Weights of a small GPT-style language model, trained from scratch on English Wikipedia: 6 heads of 64, normalized queries and keys.
Each number is 500 + 40 x the weight over its row's rms, rounded and kept within 0 to 999. Layers, rows and columns count from 0. Numbers have three digits each. The size before them is the row's rms in percent of the matrix's.

# q: layer 7 attention query, 384x384, rms 0.0511, rows 126-130, columns 0-95
# k: layer 7 attention key, 384x384, rms 0.0496, rows 126-130, columns 0-95
# v: layer 7 attention value, 384x384, rms 0.0625, rows 64-127, columns 0-95
# o: layer 7 attention output (transposed), 384x384, rms 0.52, rows 64-127, columns 0-95
q126 093:475476530548491540500528563524535445569504530584419548490546557501523458522580479534505522516424440502469529523517497445481507493529491434509567568493542444481391459438513455532477504441469463529472471494538414517483528456387524456481461475425490457511487579469491434494490439553384519492
k126 094:507494541484547476439517500483398470546512491538539592509583543518488542536475499491473468543563445494496565501523477513486510547508527513487455511443509549444609526488516485424529570445478571479480504493526516410570515518472489536453491535554554498441470494537538541454474545475536576498
q127 092:442467495573533457409529505565521513482556491473493473472477541423528450453448510513501495468541479476526492539463496475467537535540500459442517522430490550496503401543576499477444504444514489458559486517445477495477476477458466539570520555489568512507471486493488488467526554563493534486
k127 087:456521493488469486542547447485424490551526553474530526497531481513511526551476491467495542505514515556511529496451562455545500510550518494486530479523474520522540530503522471530512472452514498552498499472493506448469534488527441403463514484490476531508610505517517515487508499475464504443
v64 094:457568540541563469494502523555468466547460510548509571417497536519596529513513558507519527493542469532518542432489507531513539572528457503546464486480441474493446490527546499555518482617507510526499473524516524534552513608567505504492470497512428487464544505517471470554515483509506519474
o64 093:477516447552457468522508480512462436447561486429420459536506533420523508518485400573492515464581537485474492529474466506526485469476501550497531508496484403480451502460585542395507543514408493468475479461400452431448485523526558462511452497505481466579474534520470475532545480508467496501
v65 101:579516403577580506523471510556597485442408506543529581589472492442444510452542513470493487529558545440505512483503428485510505493502487521490440503521600512524535468423451473507495457493477446531537414541492483525475480483558561503457455546548473521496592501524567455491436590501522564532
o65 101:501589510531486514463561505539424450491497484500510440515458523463489419547547572533592553540488536483487471498449491538484467449477468553516492506510534516496494504517410464453525481486597588516483517520400515476519528530561544542556477499494417498464509464407516551500532468476546508518
v66 105:545453458557487465533543594472626433486504477489591573487487486530532489409556492525459509491471543461442486486495546439461493522481478567526459505495509502451502493518533507574487461518449508497503506544505514517457475531517488498513432561523561464535456503567453533498502571493546511558
o66 100:444539520492510494558477474492529534484494602511526454557474490453596478538440526431490478529509505437501481492480552476557560538491523479494505488500494528509557552466494453456519474523561488500525495513428494462446588482485442558538483513514508542486489470482552529574484505494485458476
v67 102:517537494461464462461486543448462548504518485488487486464470528477433500488497380464528441504546497550520472570571525577476470523491491496504441554562484424514438479561494474537559553444508472514488548488544483466507485505485585429476485436529532500606465505556506511520482533465499447560
o67 096:487506530442510545465555562516526500509532537505543503488498511587424521508446457491487362475525475538506570504564490549496520543491498507509528444525531586480496476518445512570479469504461512517545518490534468478470531537520497555443521524494501524523498503466504504523438520512464556436
v68 105:482532520525497516452584438491552538495496523544487501534513522476498509449464538550515520571480439445473440484457433450502574515504498495536505548435499456552524475498492456506462485554513521520510499510451489436449511432404466519512508549480509522392513532421454504481463458567464456524
o68 099:586490469495504467583537543503517530558500489514498537482478491460547487545580582551475422548471519475539482550467495435493468416558456531487519525496416449532498462495539499473508560463484547603485423544481567443473472544531451469490540498511562497527524569512512519490503457495435498494
v69 096:458478486549530473471518456465467496520494492499539501451539524523513573450425512462507496450417567430505518519479468490473480472491536496483520456492510407489460462503414515439562516511421431486519485527580509431519479531524414478548492474469518578528495497514478478445511531524513550391
o69 094:553505550437523467530605486552476469520530420496439524537470562445482421495502560488486563570548563503446463459499499524557505519475469431565459513486497550465550527483522516485511419538487520498530532503533523485511454459539608495529520543513493473494500515507529512507509520529532476566
v70 095:527525446490493464459531543512454520421537489462530492524490470448542518486484524465503503520452564472466478505536497553512454543500505492568456412481472446454556559577406489571505516467524490447485541503472536542521478560479538574554472511461485472597539487512493501480417525478497547541
o70 093:522536516552467534531477531522551558476474467452427488424487496511482437459529481603558488522460481550496521466523480533479487555496493500521498529497468527530533495539487544481488475491588558452484489558516494530477505538524513551510514503474440505433472531538554517520474545553512486511
v71 097:479466508498521454532491591608477549555492501532462466494516479517462553521467538479477474524504464509575457532464456485547508529485429485579510539545559496602464491492532499546429495521508530517454468549480482460514544428451472499512547504560519461468500428460489480598519526512446502531
o71 094:513524481534536497541468454505528478554475460497531561404493515478482471528448487511514519532538555515491498539420456479505514469529529489556513542475504497502486483521433546469470463472544496502559521491475482559556513491451472509520536439468524435497544513500449526476425497525551546569
v72 102:491452492547532501546531518431539488476541534457508489425530519473516538533464448482456496486538527556508442460525480495506476470501485489498511421548471530492536512512526495472440494432507504518453532537470496572467377465569540477473513540519494465489431507539523526474546515533528519454
o72 099:491503518453526510526525523495452602447487422519529465454517426487478511524472504442458503505482538470537520479548651513534539463501477572513517508558513525523531426518552505510468491442552551505536526482511470468410580438517577530542472446461529444529484414481533537494476429519509556595
v73 098:513439490521500517526539511548541480476464537502503441549489500505508534491506500434485529512522553580540542482490486504458488466526494467473477547471490500441471511480474415494425472470536508524464577481466478581439426478495453537505524459476464525463563574514529544519527504520498520533
o73 099:511520482438548467497443564430491456514498504534524466497509502498460546571493553564470497463467448493547538494453486517483444481486441468521539554522536474540492473492538453537457541532507440479450472461517574457587464557503480516460436478514513470466502452510578545488454520511508505557
v74 101:550446462453429450493472480507515501480448501453514476520506468533522505463543487520543481506460558476509464432419516474504443477548469550522466475517433493459467546506481419507488464501525489471456593524412498520515450471520537539554499514548518446512497564468494558469517516503536507501
o74 097:466519518487515599496510526455453514491504474428563537483477482464590451477551494452417432578496434528559543516473467429489490503485468580471505498490434530473506536483501478600492478465492423531459436477480487527468480535558459496539528505534466482440512492543611436481493529488525475453
v75 095:464489542526518471568544532526491490558504540441497492433568496466535467502494506480480525552517479505552609556485506449503423525541562429458478485472516535460525479477582509468481591448457472513493462428499474487458527448411397479489489520522440501400515422471450498489491516552468485542
o75 093:517486400457529436532517513483582461545530510572520479442520491514499512526503458553453422460442551478487477557496465535565495431436360542507412515528519474581446496528545472480556496491507543395481600484462513499486530463469463442494597449518525524497471514499524517484492489431539478474
v76 100:487483485468516534479497546485496468547462585497525470544482535574515408457502527527508522391470525549520489546525503474561548513481483487518495535465453429523450519500628525497482514485473466519512515507482435528469553497532486462473609489462496481496533527451505513472502455514551511494
o76 096:531456482509550462413432514460364518520518521455465530521511520487499498429514485498517534502513479533508476574536476508533507498468471556447497457490481547505475539481471584474429470524471572449467440515452555574478481522475510528481501488470486539540467537517543442568492489443418499494
v77 097:462465546449424541504544428506462492529486487480450519473515443505548495445441567493519501536545516490481536474478485523529513488557507552499575522525462512543577525532565410508515547489600456497546478521455486560453501510543518478542466469487528450532542526523539561515460460483509569499
o77 093:508543485518419561469481457534526492483491537476540494517461484494550535478444428522567492512434495522519535396522467563538464521496443597481420485519472464457576493435595505518539469518558469447506521520452436478522497498465491534546481505543497474518485471491442417487471543428550557500
v78 107:471432476525485528547513513505480527572485471520466470470502514502569572516510494498483518519507564424599489444487507451478474460527505541452526513490504571481496507487430477546465449465467422567444483527517461527505405551459554515493530462493525508565503486571546487421496500519477542509
o78 098:486495602416498489460508482478575477420521447487517496535509438470427499532559539515540476478486485537570501492409513498471421471492465540563464505515440568490498552512518566525476491470535494495601528462465396472563564529452445498543484440489515516547481489468521460546520484579500435462
v79 098:494404449514496424457532437488578497446499527503485437528483541509521425474512565498512482477486503493565485460488552526493441509456534552466475460431411500405554454512530483455528505478508463530441519495454427540481435488451443481521441428542509530553520589468574507440468466439474559444
o79 095:459487550590451503508459524467444516526504510545457495552493601535511469551514497473431515499525529467485486466467480492456430542410508490484551508473479476476499521466536565498541502496489507539491488486526484493413521556463510485511548505543423399577539468515548489508497599553495484444
v80 093:472516494491581460536484577476467493476462523613427505494510462561458474556520482461460567530501508502491493518496550474481497604468482518506498540507570416577533462489529566465535527474479527490480396529524478486554502475502493424506559527416477519487444515505483462530504473441488507481
o80 095:478467461462513536434444513531559465475481481513524546522534544457460502428525495495528504489491523498518464518539502483521459480444522507473475508502493543478492570460414495566518479445474450500581482551510530521458533462507493393479418536499507491506542508466500488488559542495466544508
v81 101:485500471530440507485514395468503505515497504517462532551532453523449496449501417548443530488445512490480556455435480517527512501566497491439425469514446432599490561518496491498497486445512473511516532534429546572476500479472525568560519481514534477499495529524481515404431497534525526551
o81 098:478529499453535478460522477447505523538531502433551548481512501533594470507545542491473523493483500482533509468493424434575546480491491499455482457493548510521459471453454474512521480421531481494510472551495487602490506506475434467493439455535504509495542539496508429537516433554560505504
v82 111:436430436577485535537509505491548456456428514505516509545536606568611478508497533474495504444514569457412514503519523537447486517470522564524503498433519533473502426518530533498496476467441470516492537542444475494512433553498564544509462462469497532540520543488462531513495517480451525479
o82 108:508535490509538478496443553504571535504494500444534430525468508475503503500543503475480506570481523502505483455473560508513508499501515478486472482521486534449520549537516515518520590463549490515461534473486474517456474467533449465546490600546516509499508456513512500539517510499558550470
v83 097:512565520482513540508539538512457412467589500541570527503457549501476481475461609497431415506460490515423582465505458560505475490465502533516480611482512543576485444499463469569467487483506497514547442429455524531509508444547486557471513458497503483493468554529518542556459509454578540448
o83 094:505487491460521496508450495514528511501436510514472562553522559507530559505478471522434500540496435479498409535494586486404533641508504447513563466456556494529487512515437423444556485522516473541467535460495445506485465543519502467486432454614555598473550523488474570532455493557410563474
v84 095:508502510568473556510517537599484535523472476525536539506526520470562537556530524498520501507495566497521489527441502559489440507462473461474474500463502536483493440451427492469488500473539504557452501453488515456550516493459526497474495515513517547516459497531502484510517482494482528477
o84 093:521461520501500480447454433482474566462519513431467460546510505440465519540554470512579505455507480479514528478533473480513495494532520453479445526521477562439554493554484518530572458550520497468556552468420546470484491480457543524527505587440521471493465512491453501450505578507507528539
v85 097:547499500491493480501456470517484499485565573514518458607486515516563496487503522491490570497514533449508491482449587528464471452442497525518530540533561464465537520476539500506503466435463414506565590504538417561513465593510473459474512474515469511492488542470516438458475477469498563570
o85 101:551565515521532490511574496462479487465433504516546512457503425432521496508498537497445498520486485553510490476504455516518520537524436560448493480522453480557435496526484507477543528502410433511488523499527455517489472517488500488527468468488500510481411454514451520470488534501473500531
v86 098:439511501539566544522506522498498516534434544543554502488541529545477478513454544552466485499476521486494431437526609522502469506478496475427457497464591529475486520461513456508530510518417500452494484517497520528487510460466527521497471432487498453457547458498439483508504501547495530467
o86 097:518467507532478540440478554492553473465490386552435484512409460542461502518502500528466469532556496486498484496536404471402507511485496472489494478536532486483537437493536525466504480524507539453502380495516497458522483589556495437454540449524477500515469548520491517437506556511495487497
v87 104:510419507443504482486443499558549473466528527539526507531457485574468483509574512503533610525422478470510473502471490533451520574571511547573487532437545464536500492500510445483494462526509577521523447474526491461444506515450478489585501492495521584502559502503497542494481524555492480495
o87 102:483487492529528479482513543419470519472471499505489518484501509494462490476476539527539579506567482442497534491424497502466513463476562539478504563500420518463524518574452548559490494514491526422561432499543524564476487569550501432476451500515549506532539517438500535531470558474458486499
v88 101:520427509451556464467460542543548478472530534480618527452500492526524537610493568513532444528482437537464501509441497540458527573548489458443561470419469489531463473506483545525545531554478464485473407461483491560465504502533451515500523524490518483483537485535549469516502471528495544462
o88 099:490440508445537475534463476433402449507505513459391500409520523555495467482477465455549543494501562423454525513551606542449545476476570510469463447528502500501564482530479447536531510603469503499433477514496452510571479564506509493480521465482517462411436553466587507496505498555472485538
v89 101:455501467451480525556485585485584449472447468488452535560489512527515513515475401544477518472529528471506512432531518536564475497500548563473497445493492478465451526466445488548508446475524553513468528490510473463525534529565542549499536466444514483513468607507533548441518523546474513454
o89 099:550539471528530535497520474459546487448516512516544523484449521487504536495545461482436525527464558519561514525528501441517508465438484529534551486459529490457499458515405538558475547614488500581490531470509441469464477527468490430464542508482426568529515532478506454502550438559559538464
v90 096:563503464539512492489525496492513498438494487491471560506448480556523490493500450478490489403414535523517484431474576480550497477415595531508510417622442489544550546523474434523550503532526430548416579537534472501467474574521499531516511532480463495494495532448536537453476496445485467527
o90 090:484520549444511513439467507504559487482537460493473454476508511455517542513512469504525540509444461466468442553516469564436528535462421588537542517411474542447517537550507513482502555534506479498528546571495481526402537507475504523507489488490524581535399464522516454472492502589418509539
v91 094:483402529485491514441487557452554501487466508435510477571473574541496509554461443459495525472531564481437484476515509542438511496475540463505479477491478547536557508538504558477514485551489485529449502476542466494515408552551509518505446530474439443521496488547468530550435426458461465463
o91 091:437532499524443465498514487588502511457563523528518486449451526440493531382521493444558576536514512566474517484549430533455399478491542445488510491444485528456583543478505544509443469506516484489503539517425493591478554539579595500453453545528550566494464482541533508535472513526489478542
v92 093:449471544498445571479496446441477548519518613585465482517506519537430493586494440521535510472513447479546396520509535476525530491583475513547475544468489463512452446504446469481493495562515577535519474464513488484541497531491533468513531509555541511514487505441406472511438548534522491478
o92 096:519565489518434508533484503488477487519503517438561529544533456555606526524518521536481484501524490549539500439479519455514519586425521430544437454549509578424515519436507476546474530493527484438469490521470542596493501505563524535511534466455476525553495502516501461449490499488475518499
v93 097:426560517470512561457582488533544429511464488481494533459536533481448533512549535524465494389508518493462464487507482475522536525513516520526510526474531477421466470559429493531504511498538495526458447443488489498496506449484520491550545518521468480495451488499541529549564504495489514505
o93 094:515485518499477523542527604520562467540503547533504518517455476566439566530553429448514531442493504453418492462577551486480590500529438599521479486468521442554499533483453487508473465471509492498533499582531514541516536549586509522453517495479531481521499480487430536464527417504553517527
v94 099:534508527531534487476493443424491518504531520492503555494490476565566563529527467512504482508504543527460490477455479539494521481502521502490493460463483513442475508463473515533529463582504470565490478547477515502476512536571495534448500530499424512486478527526495525460426460488510452452
o94 096:531517447516487524539495497439474529479512534520477423479485485530531510542489551472491528465549528506471470545544469514457437486442503495507534535548534507493526536449495488470462495493599462531468521459480476557432544553519457493491504533438519463410532446415544449493527531510495493533
v95 100:595481463485553470414498527440483375487516520519460499552450505510442408498553446482448433537552527547537487560493495503518530524493490481455497519456467498578540479523591558520462522407520425494535434549540481603453468530524542521434544453447533506520492517461552448442499483400562462490
o95 096:480507538522472485493518525515514528508513514538476528447553517516488492565583510480465560453453511425469495459528549495520513551507464443582441522475445485475535540423402526535544470485494542519470528441489549559538512569471496439518490453513527495501506480509542461563495488447474523527
v96 099:484502495527546499485444504512577420481472521472573474494512475577526366424482505494533546492523562528494522481465537443492495467555490518471522521483519440497456498498503495486545513555514467500582410487493459567408481518572449453521490521501507509493589509519499496549488533509522507521
o96 100:516602508516502569468578453524434470562425474528461566483481518477450460536456527445530519500549507434544392509488489473484498550543512470510519517538556504557534508416570495475472495512475445483467531499489469473523482493470502530539510518473453586432464536539516473481445473505462500504
v97 102:560507453488503505523528503568440534420539439458563553541548473426504532455512549492499416500477465547498531550551451559474458492504495501429455436493459472446516488514528507542507534446511491516478459560555523482522499525506562507490497549467454512574557451493491513480496569463533462526
o97 098:501507529526417514445521463561478534533456511505503437563399545513505496475515461485550435602381511488538462491550507615443496516510461499529522516513445436498478477483470450504462496511503471505493464495549497517523430389503531477448493475445518459466440456494505540483536566451543477462
v98 100:467514529562475534530505518545550476462457534477481484482563454430471466458529524470500499507460463451514481396482490426500501504478504526508495489496547487423479484564438507501531460487471537503472495562461448513473443486520444482454514488513478494488563497543503552504550482536534515567
o98 098:587550580494505596412463520546447492458547554464474476520549536475526445591526510494535562563470493452533473488434446498475455504583542546619535503515478545564512515486529402515536485552500548500464484463479528441481491483462517591548553540470498555531523500469475517514506447495485458479
v99 090:494450506455472512554544546481518485474521563535525388491494571519489547522491528458560512437513531464486520512544535531562483495500544470502461445526496519456509600520547548521517477442453556569467502534492553491508463526525581486470498526522516457434479487467491568519437467498547476514
o99 087:457540543536492448439524482462450537494493512512492462533567520476529451531532510435458538556512505578549490470533493523416535497467478539515504627490548524506496474539481481550498522526520508536475455458508477488488449451491493480469526530492427495472427540522484531512507518547404441535
v100 102:494536534572442452436470540469561473470479536505570479490448456476483514483483457533451567470499462511567457418473491500506509513438544542409497439485424430456496614499417545438509479555504493529497605502511491554493491532524536555550564528493470496523408487523504516512487493541486488465
o100 097:541519535488465538506534450530478524471465496523438481474511507549633552499508493486447525509521462510487497469495508519535530459513456477572515499563517517417522533515393477474512545492473512495518471577519529543419478538518445550542519522583489536405545517466528506505567453543503548557
v101 100:528432549527548443553503443484519523501548528557497506520444558545445426491479521499547474556490508479396525482468395409466503430509515467513531503513486513558540518513593524446491502508502424489524416510486545461553516448479442537446454508551543509494497521546475552491490480526511501477
o101 099:493519405505470488519511493445475455521451499477415516481462494430488501432558504489554523485492480553553458431518457558526470466467397502478506548494532485534500493428519471463495572524509516508509559442510482507463540508436468505473526559529539437530489569478521551514503520497505503493
v102 099:504576494499459526510603446534528512500509548428569573482527550532523522522485495452476475551477513475475465439513483443510519455497466524418469495477426498502474485482546516402538466429558489457486510577534506476499442523510555473504557503493454540454511429431541503469604549516535449531
o102 096:479439498563506547606514484551520455553540495467547429532510462454490447573508496471559451554516495582492495462532546447478561521525511522492496507573474498553489522534566452578470501527417545508549543469535486411471491533505543481462483588566468512468454511475550502517537580537533496537
v103 095:552493578538510559464467442505517545464509444574523377512529490456452509481484505524466493501494422536544475499506440559470498576528484492575480462436512447481552522458499505499484553535454504475542481526506509514510548452434488518509472561455571551549407525518532359495491494492458470416
o103 093:544588526494521477546501587532471537538486492527497518487446506461457465453502512525545453495508487417528509516489478537548438478500573502512419463529484426493490474503498498439443473507465448511447477508608522515541481493533472585513485475465387539494494566453489508492497459540500570479
v104 097:513485495581486427500533457518554459491501534531536498501586476571452522547484520539528502452503455405505501443488520469525495495573483420448538569534494536487457503499581471476509612553518557544527533462485526482541497590484482512491472431499472476459538528464444529563484467511451466491
o104 092:473488443503471519491534492432551493572467460504512531547519574470476536548573493509473533498554536547491496527493504574464518563477502554433532513516484533491484545524548533520442485616516564504469531520485472518508475546526475435474497478534579483427481484497478475542561554505569495494
v105 101:496460470527483504500542495433580495481575543436516495462476514554488469566458531419473539458535540557458576486492516459459487513472552566441550501544549561494534483552545520509495537459495567505458516492467506540457536474545452462494471418455495520501463484505528571552574470508488503526
o105 099:495477485468496522500482525500558514434405510588515546569557466467434501493500441444476412512539500535501521518439456472462526486455486531505446518463567500443564520478471531389608544454501546546549487510509455468449586524460500467447434488503475457507513593503483496505472501516501573508
v106 100:543534537501502486513499509531446504573521522459480498469527455475514482443521522502509465483471448432510448542525510502523439520457515507443441448524512529426525484508521468546442415510490519490442536426443515446487546405483523474494492446531496532548458504576413523509466530459482532492
o106 092:519553534486519502498518557438538483476534419496474485511509591521555546585557489446531441540441516526428480512492520484506528520410502535481581575525480523489549528490509495490470582480512578543514529526531486529524458523478498532512564565582491485509499523534484479479485506535441485450
v107 103:479530502506549549465539481524470523595486495452515536501542513461495492472516520504482535516506502603533507483516473426498491470490455531472453515507481452516521451512483450559450533395495501526557516638474518559516503542527463620446450469481529532557530586579574512504469543449519564490
o107 100:535413490476429506484515461507483465487589579478534510489501473488489549488484516532470504544409483523535555541471520601498485521500512472489522435555484456535484495443456508499523439456521496499450523448469436453515532496422540653477533443531496455608537499538487469488567482509443525507
v108 098:423545542518468512524456477472491508474418535520427525518528489554553478527503530482548551450560539513489521533517518495501479411509494490445491531481499528545523481468522471503459443565481610486561497459460490479473441470510555452585435535441530435533483452472521517484537457517479507467
o108 098:543456522458557522518527516524442499524543485498542420520542454440471539465443525511485550469450517477437477549495449516604519520474452513503563499460547537498529456427509508485487587507507501474549507523513472466511468540491478446500503521475518562538516476560458439534480450460458440565
v109 090:484554416452519484538469494462564582534466535531469525512538506568518495471443443493477473444535521493510487497519548434554479491503533553545493467440557493554482459460496500522517509452468511461429514435465555466507523538528526487479494428480438558504460468479501427519549455575476454482
o109 084:512507528531436491458491562486507475574584544486502551468458486520561559593502453513581458446494574462475458593479510438537469540444437488421504470514574518568519536469588462525477453563507496491561489532552483455466502392477526477463468517514484510453539471507458553521466518532469543455
v110 097:483468495508516520530472467469563546504465435535502404516466487523458518484574534447552523489483514500456531488428477538479474612517501525431537541426494502513496458472513527527418434483551407513521573461493552508488486485520522564542510526465521469544518475501528516465466502480484487485
o110 099:513535518459429502491518477472502469506483489480566425490393505617471446517446555510531492533528538557487548534454481497480490463468565513468518487452512508496538459565384540562484531509582470479476505475479542431468490529504516499502460466544485526486457553486499518473504472550533494536
v111 097:483547509529506494505522490557505482508464556518498515410537481468485499523447550461541503531475524472479502531505503480460513473481530516506427501506512544475560459470482542495521543530438511449467451429473539560508478501458525498489531494507460514462469522496488516493511466561478488500
o111 091:505450479449492528443492482449497465584520487491491445474584512496486526492494514538424527524503455524471405460527499447471465516514540473520490555484513526466573492486547473484526513564506483494569485409514598425417516446468483482497534463538566446508554541531539496470483456465468537472
v112 093:461491565552463568440543487461526503465470522510418516548555521504509481488498474430468463461524517515523467521511512448474571481527456509524500531518488458531589524536440435423412520458473516504424426483508554481469498477502385469526550479556433472500495429522554504497496589430434526491
o112 089:504469551499431509481490456415507461531498524556507461497526478520532583513434512501483467512468542492453452508461536541417535463497617446464524494462428476509507469452475485462557492425527467507461506495535487504513433542471575508509448497503465529494542582434482518522505443521586469520
v113 100:540425493471465517468476470497521492470477485477539502481467496440567561520523460468507504470526540522445561512534600537467530528518508514528550515486507529453461471597459553457485543510545544562499486462495507563492470533500525499467528485511553448501524502517519540549450605480518532457
o113 096:536513503502454531609522523438520531490512597437447450577526466532517513468484469519530513384464519494506547504513515605409443531458534571472475562422443546515509481580472482493484494574525468473443523546436530538464597494559509583514456523538472487489547417465526452489484552423509541556
v114 099:479502566458568507518466469548462487522441508504516457513478508520480425467522526534473510471602455527484464539517468526554511545519532535548506537451463467535506507529514529525514493536498545500483518485485531412466517530512485456500500478482502482499405474468447524494453477456518481414
o114 099:571491508511551510567464569522461539498491448495462559477504621498468472501486443536459508560546509530521466548502534520510433513497464466504538546461474533393433451492437555523458503432447483539514442591428524507536423449544460517480480476463539576544467539457443447584496442509441499541
v115 100:506439558526511518484512554440501502507498487527504491488477490482494532449524550522539514462557564419468579544522470566481480488506450517525545511460496495509532487530522508528514495472502464490533515522490443506491422518528533522630422428457539496530534507431515480540450452536507471478
o115 098:489563492469472510528474498511557506514442459469521506523483413516392519431536502576554530510467556542519497493434530509526457541549470476577421451493532460438467503557497522489520500495414536533518516441488552508583460535563492497505503565530484502526513485479425483500488483481500570413
v116 103:503511504472545552487494531472464533552531559516517556496568450449509486486466462496457527568383442463489472544484467484464553439455528540453526550477547569496548472526569498497566475477450515474480394469510462516474515491522471520531514536508573516466461533537508525506485482529575509513
o116 099:512443469507446455507537557485480465486509495529590450500421448469458563593515509468495530487508537469471505473580535505482496563585498458515533466481521446555499543569527513442521544528481384487529486513484499423508486491390504555454490479508525477489489532485561513457520484518453492571
v117 096:503479416554526501431538463460500460455573520506547522458473486447474528446502495509513479443507536465460454518528506483474506504590495516498508499581497515461529480488443458529537440461524566551524492518491514554478453454493468532500480474494549524503521510483564499486455480524534563505
o117 092:562475487491532517398527491486558503512488517519537506507448506548529507554456460466494568480463487463465500454512529391433452524516500534509440528451528547450488479467568498494544399534448487453453489462478439500527578540489504482517499539457554537454492524483499464456403511527515546506
v118 099:420458490536497477564564585509433504505548503533516496464568559491526458673509458491485529553500504491485528508413446481490527559546495578453488447463504542505539548514512452556510485474464517557427444518468445500445543436420496534500463531533463632494526476507498541467476483497498492530
o118 094:479475482551531529442444556482524512490504497587493511504451482506470498425581479552505416539574518451437503474517533580356487494473449524464501485572508573538541441526537520534486575452519521541500522520528572441504557520527506509532512490462497443518510528472510577494523491491572516456
v119 101:538433441533459554497446487464455516441517539523501537605525479494646538512508504535510522450456640532518488489485551509424461462463541527557485455485455515391480504537477473480526533474632416507440536528533514592478409611504559499526520543478465453519509472490541439506501566495530533508
o119 097:485518508461450538502532573517516493454489517488509522479447486458569481493420572515507601545504492458551544419528455493495497502581500476492477517510496523563523449536578524473524459537485443506497482515424546568480408459506578510526465549496453530483452393475522507456486502559546460524
v120 103:504488456496520539455487513475479538527475490562582516536561477628486420526528517515483495482525528457517452462429507573503510519423514538450504533467495561513527462563542531501472529502497486593537522524504536557452503494526471485402472477436479496531508549467507552499538465453551533462
o120 102:463533491536477481465431523445476484479508481447498460478465563493457576495514521483551538489452476470513455515523525456527480540499506541439500442453497503470466466459452567517455471474546578531539469481499490431444453544426442480566408470494481533502467563471533492470453549489465466487
v121 102:548499461445483487559447527506546526439546535460546519594477514525467513451552483540548513511450606448463562495530485544504508493449524503502440456408488489506478535497530468491531480525487424497492444508543541491484542532522545533530503495443581549477503519535490501492424529461518501515
o121 097:383488506480529461503475421472520505456539551508489486547546500520493481429431542516546494495465493575454427433558493496506488498477557445449464520513485417575487548495449485558482513575525510518533489552493547475527486475497462489465527548506571501401470450411526430450485483494547485474
v122 095:522455547545503507486508479551528456545469492529553429524475495469468501540398462434547460537454502537465457480521556527445558539571489416399528510467442546469475512491553493425442389502510527501474609471488503531436461489417498501520447522548502485466532496536449434422484503484505492490
o122 094:546544444463493508453521549514418483478539508514478488521488457425496514508521547385503478514500568532468545520454507451489482552484531522555546464494507458535473572509504468581433509497489525453535530448501539532581587561492569468498497526554478538498494522501562538540503600535505685592
v123 099:592517478495495529456495520591515460563546535481506518559530547570533528502534528533486509544458559536488539461516512568427486485466470554555503458477510525498449495567472521460509468600532551562484480488518439509489479519522458515538484507502517513519456511571515441509422447472563486557
o123 098:465517524506437549446492515445512452462445508483506475475465397482491570529594518462531602476488417483549470514547472431482507508491508496530498530457543488510464494535474540536503557536508435459546498528428535556496470549511530521519496468543483592488533536494593492553398526495476535445
v124 095:484399481543447460503540455503494429468431583526534542503472492526475494544498474497499498514553495546486525494579490477502522456481509469467550461511504514525514445510531521468553525443523546525502527548479548515431421489508558501561533509566431436417483547493494475468569493479448493556
o124 095:556452510463537453487545496482557485551550508472512486530525544483567490500506507506430464491512520583542487497493542511528541526556564569522504513477530521473508524504499441492527502485549442499473431525422486551510507499509494460507451524501435497544505461488523462567471512634586617482
v125 098:469513456540484470482518500475434460489515536457531537485505490440569483493476488502513509472473556485514540509464454533481444545472576475488502447470496470482529527485469488488451473423463442474499489581561527519540465469509513457563533518514528457497515435536458564549559510492504531505
o125 098:461523500479477506502486486446537493458505529503481525503450556607444532504405470529448489498474517470464463524496489485515517499480476436505459469490507475470580491527484434474570480529537476617468505473550480497552466497493494603458496504515515495514543464459569519504504457526602526621
v126 097:502469498461528549516413495427505486496510505486506488451581446458527530453481473478521467525525513444444503499507532487506543542475531476457515477467503442484500535527450531518467503526528516544451467522573478504476430523550506507586529488501472449467459531566451489477523462488505477502
o126 094:555446597446439430458481491539524500514526435504474496480510463524533480521509496482492529521452478504497464514527533467450467470457536483484510510486480513433484467518553529518478509542471507520501509498507512485514529554554534525509531454484499538470505486468533595513514512605511524569
v127 102:572520531499403515485490462523560588469480462457571496516476542471558507492562515491457509542487559562532456485492534584441465484466564530538476501489431526465512487435531471430553478481434546517485532570448483497511459476494530506554438534484546460545468458477491560492438534462615428526
o127 096:460505551566478449500510519463527515427536467454535462521506481454517526488467482466569503479427507511531527535574426505421433541495479547584507479524516464565480552492475465572561597445449482584472466495424475464489540517462510525500500546533518550500550527485589503486506485511522514492
q128 133:490528573488517519460479485558488484535491495548471435551572545461460435446554500507440517507546446489541590558441473533428507476553525524419484538445493500499529474450547452497483539473472536466530452492547453507467459515504510452483512480550546495478516599483507516447489570457490499571
k128 144:507456551535504567472469509502517489559496570537464569534457468553563569474500525583549459520491487499489459459470520481541470431517448483477505517548493440475504456485535442523513558522561450449499472531493518569479552500456552562471487465479534594480467523502550511498475501504464496510
q129 129:512493430450521481535516506476511498500553500504527559453478501486508538518478528436464433453472544495541508478566496492551479513492452500548495557487540498482513527507491571532455504527468453515528507550443508524540505488481427570518509526499432507566488460547441543515524446504475420457
k129 116:580468497475496519584442496523456478495529501452396515486496480457531428516497520522452605507496465478494475525465541485578510517406482565450503439477501439510555431447539431577517478513483471471468447497508448594489428518495582464435500485486518492500507499481514498498445537570491516463
q130 121:443565501520465561428454497563445499530473514460520507557564516468457475420573428521452483491570421534479555479475504499449503492541489490451531548511519520507569557493550531492466565432479562492512457499563474514454510547485497477474461518559589480470503606529537477493542551493502555580
k130 084:481518527343438484548496537531516446512528506485499506485439449483554547436456516513472513472492490504551491546546532476392509478491486592496540592491466519528484464473416479406563505444458505527538522472505486476466490477516503514456504478498490452513453469476509560541529519504456518516